python train.py --n_layer=9 --head_dim=64 --vocab_size=8192 --activation="relu" --norm="layernorm" --norm_place="pre" --rope_base=10000.0 --init_std_down=0.00458 --decay_fraction=0.855
Each number is 500 + 40 x the weight over its row's rms, rounded and kept within 0 to 999. Layers, rows and columns count from 0. Numbers have three digits each. The size before them is the row's rms in percent of the matrix's.

# layer 2 MLP up, 896x224, rms 0.0697, rows 656-668, columns 112-223
059:477473520562492512460470537550571479517471495455444446515515465492512460472493556451514465510414527462568520498463411470497558568493538533548556547465475483502517535520468500514506492492535429550594443503506512490474539468509511486598521495537468411551496531577489504493481499421571461445531479462531559520441381504525518533546531474465
118:519483511484571452459480548592473492543507536510568570526525474546507503472468466507475401427470577485503501478444530507455463477532507522501546573517540508528476467526495462467484457542527535489513486508515537517504472458511497485542537458465507471470478492485440465518567472547512506401479477484492564501475472491467529494496426517528
052:489491529551469490508488540540550469481496476520524481549607435539555477501495466456490483490491539479492581497495512511517478538511560430502559486476496449482521518542419523542452429540490511476555531509437490449519509521540499454564492471508523532485530506500451540527514491463512515490462444489424498560467391440493470580488500502519
062:472472556503444546426443495532578584524470495523463473563524464460525526513468490420517463468457494591531571559482484516485555511518483445567570500483481440515537526446437429545530460567514497510606491424498507471548468529519455496592562516458471491491533512451548509428488483458527529432539456502533528534449403484459494499479458482537
128:473524484490441539479449568465539525433487474509508540489600506472460521486535539400465524491431515513491502485572499478519460538464497419548535545487503486548492479528411459484557513496445494612568486440474547529555516545494475500501555468441500420485533517464527458501472527444534511461485468469487532461494460564505555540470450434547
065:478482476529517462477478540546551470482499500461475480575503455506473484482583461492544469501460500476500547493479516527515536498479544478539572496479483453536495509540463474503500504478471467541628576496485570550524573423528491541556516507453459505497599451504436453539509550457590383487511435437572551536411405525525500489516492449497
063:470527549499417535475442540488619552493439445541520459569563455476476458404516497472478538499436491471497541455503461528443493512448494491530519511499541484598505615512452442508530472485516502541609514375480511463480541523469472560498524495532499517527530548494484506529507471493525506450517472506466466493410352454498546482500473426553
112:565517465533493584492458533500523513479534466557503499506560468476418529471456482449483501513470572432523560455463540487517476489576533496539514538507496441526471505538470477491562461412416557555509548510479514454545538503467463497554457448491421427456520529549512508487594474468528529486605480511401517502525499534532561523449459557521
112:533574543549466458463549490496502519495529495489488546473562461577470481509536475521439421544415463530439495437506459525514587577475534491490535541518498509472515533401435479482557453506498438528517516584430528412445573495541469430477513558562509488494478519533495529497451455513506513489528507539468512553462513514441489568505541534556
069:471565503554504486520526567516534438587469449507508456575497400506528511497537503508502518488501504492454612517521516518522569497568466519540610505520549460522531549481432471500564499522506546528566498467428474491551499528580507523569575476460466564463482513444405523488528462516565455517527519495414511514507439488503548605511455475483
051:506483472499459525470509526580545499473522487510523525564484397536480490476415490457496467462421483497545494519513492490460477461541479487537584540506477474511559580487414502477535500536456495510494477440488473466456507536437460446490501494505526579457472444508519492477592416486506458509465522460481471529437485465547536567505489427572
136:506515434507475538492428589515511421508507497524485417473589464512492578441533487452461522520428458474549508554490447496387583533446536543550501505486490506458508537480475480469558497535489485529545533499501565568507511498466528543545597489519484477500530528491478529469505390436522477408447515532500471493416425522462545488492512517530
125:512471560457492459525432565508517469503470467492447526550510457475513427503502536433505451453520489490559526543470490408490507517505487501529507463444448507480584527546513375500470471510527440569598491453547530512481466551488476482534497468497444397494539481436481451494541512492533422542539527454549472487515453568471549476521459485494
# layer 2 MLP down (transposed), 896x224, rms 0.0581, rows 656-667, columns 112-223
046:513485491542471487487512525502435459507465547467499517455484583477540508513480497537520514511475471452578541399462553523512538488433510475489466467536502521561420535469545535450449504474486516526549542586433504488512418491453527488576482580532512559479514519453444469517497512409539510459445544538496535450529574472494490526548476542513
130:466457486469499458522481547491474508532521500500516549501577587545476504550504486525491455481501541439525503525450539622451419496509509549517491517494509540485482492480613462450488537492461563528484484568484479499562471510512511508498523522376490494439495417547480495488470438611517501533492551486492486496496499510431499457434491484495
028:447499486501462488520501508549492554490475483454430444504482546473438506506449479551431460495470452433522468475508483473396473457477565531505375561541464509451503489552545588506525568504563460519490425555535499467488525502475521455495485609517531508552540446411635500489503482517491512530472503470580499437493533528523558517474492441522
054:487492455507491527513545517516525560443503428534505455546513511584533518562553459505457428543476545407453506503468528516511469516509563538450463471589473500443496435498499451477520555496467499486500500483413491537506495542522464519491479497567524411504467516530525473552495417578480513467511563508462478501513422435481522431451557535556
136:498495498523528484507534486561560524535553504502475449424405605486530440503544443581446520471568442509488461498534495543438491403410564495483520472550480515497407493476591581563388504497538513477503496517496498490425429455481526513544492572494587495502491526468578444534488424476509504511503529507493490488485542555500490513528448484448
055:471484550476438530460429455486362528510479519542442499501445583468463592533472487498471466505551478547556464463504491450499475498422492508479572539474457495486530489491574408476493518528531455556468462470458497455492489508458505460508518511497588503465508524531501478563542494567525544439479523520437485481524474522494542552492508495396
056:424508521509589500539566456468574530587540540526469528441406466479489435500534476483469474468481555580490503542548493481456485488500555464466550508528489577502481510482503475482456508575499521471543517559616497515483481538539469503558511543548524450508541522524593467428440519517527559504451505450474466487483497593469457545530470496459
112:552552499560546503532424482439472391450506501521498515459523674459440524615514458528480528529504511424526508459453492497495498471544534538544451500575519460428490506498511513482509548459434553525535487530474494506537502501504477482511455513509547511494503543498565523496514504565411519464513503499488452533596541523494526547506531537485
117:522576494501443451411510532449393517487509555472524535437508584488473445474492546537512463497487460475509505568515455559524563518555521519518467566529509506471530530457578519497557486485460445559506530526527531491436556548564414466460462504526454478477510511548581529472431492441510446457543526503497504456498520498506487539494501540468
057:455496515434481500510455525417396464446490498359499518489542567449521527567551477587506512597471517455443485540504487567504512484506512572491508412524481523496496481526595445457485510484539498451397481535448485468470524474521526503522471574501533503541538462489527454451512476529442522468519521454527486424494497476497391467513525525442
018:529475541469502531484461522475512504513494471510549538460479466482505462442462507503495544537568468464513371503557566473505504476514500535543448476539471507408420505438485546487421521486484517499439461440565458492472459510511536493458569439524597456503404469528527446468457484468518487482588561501555490508581525431477438489518511479470
149:496485485521491539457491477521486514462488506494544574513554575477481573437460495517478540487547528484522460469496534568502484556473522573457484478459461469472544492508453520438543586478477554489488518518557532435510526509498528436505561501570455477473514534560482488546541518563470467524524527459501406473592514539454414528520514515527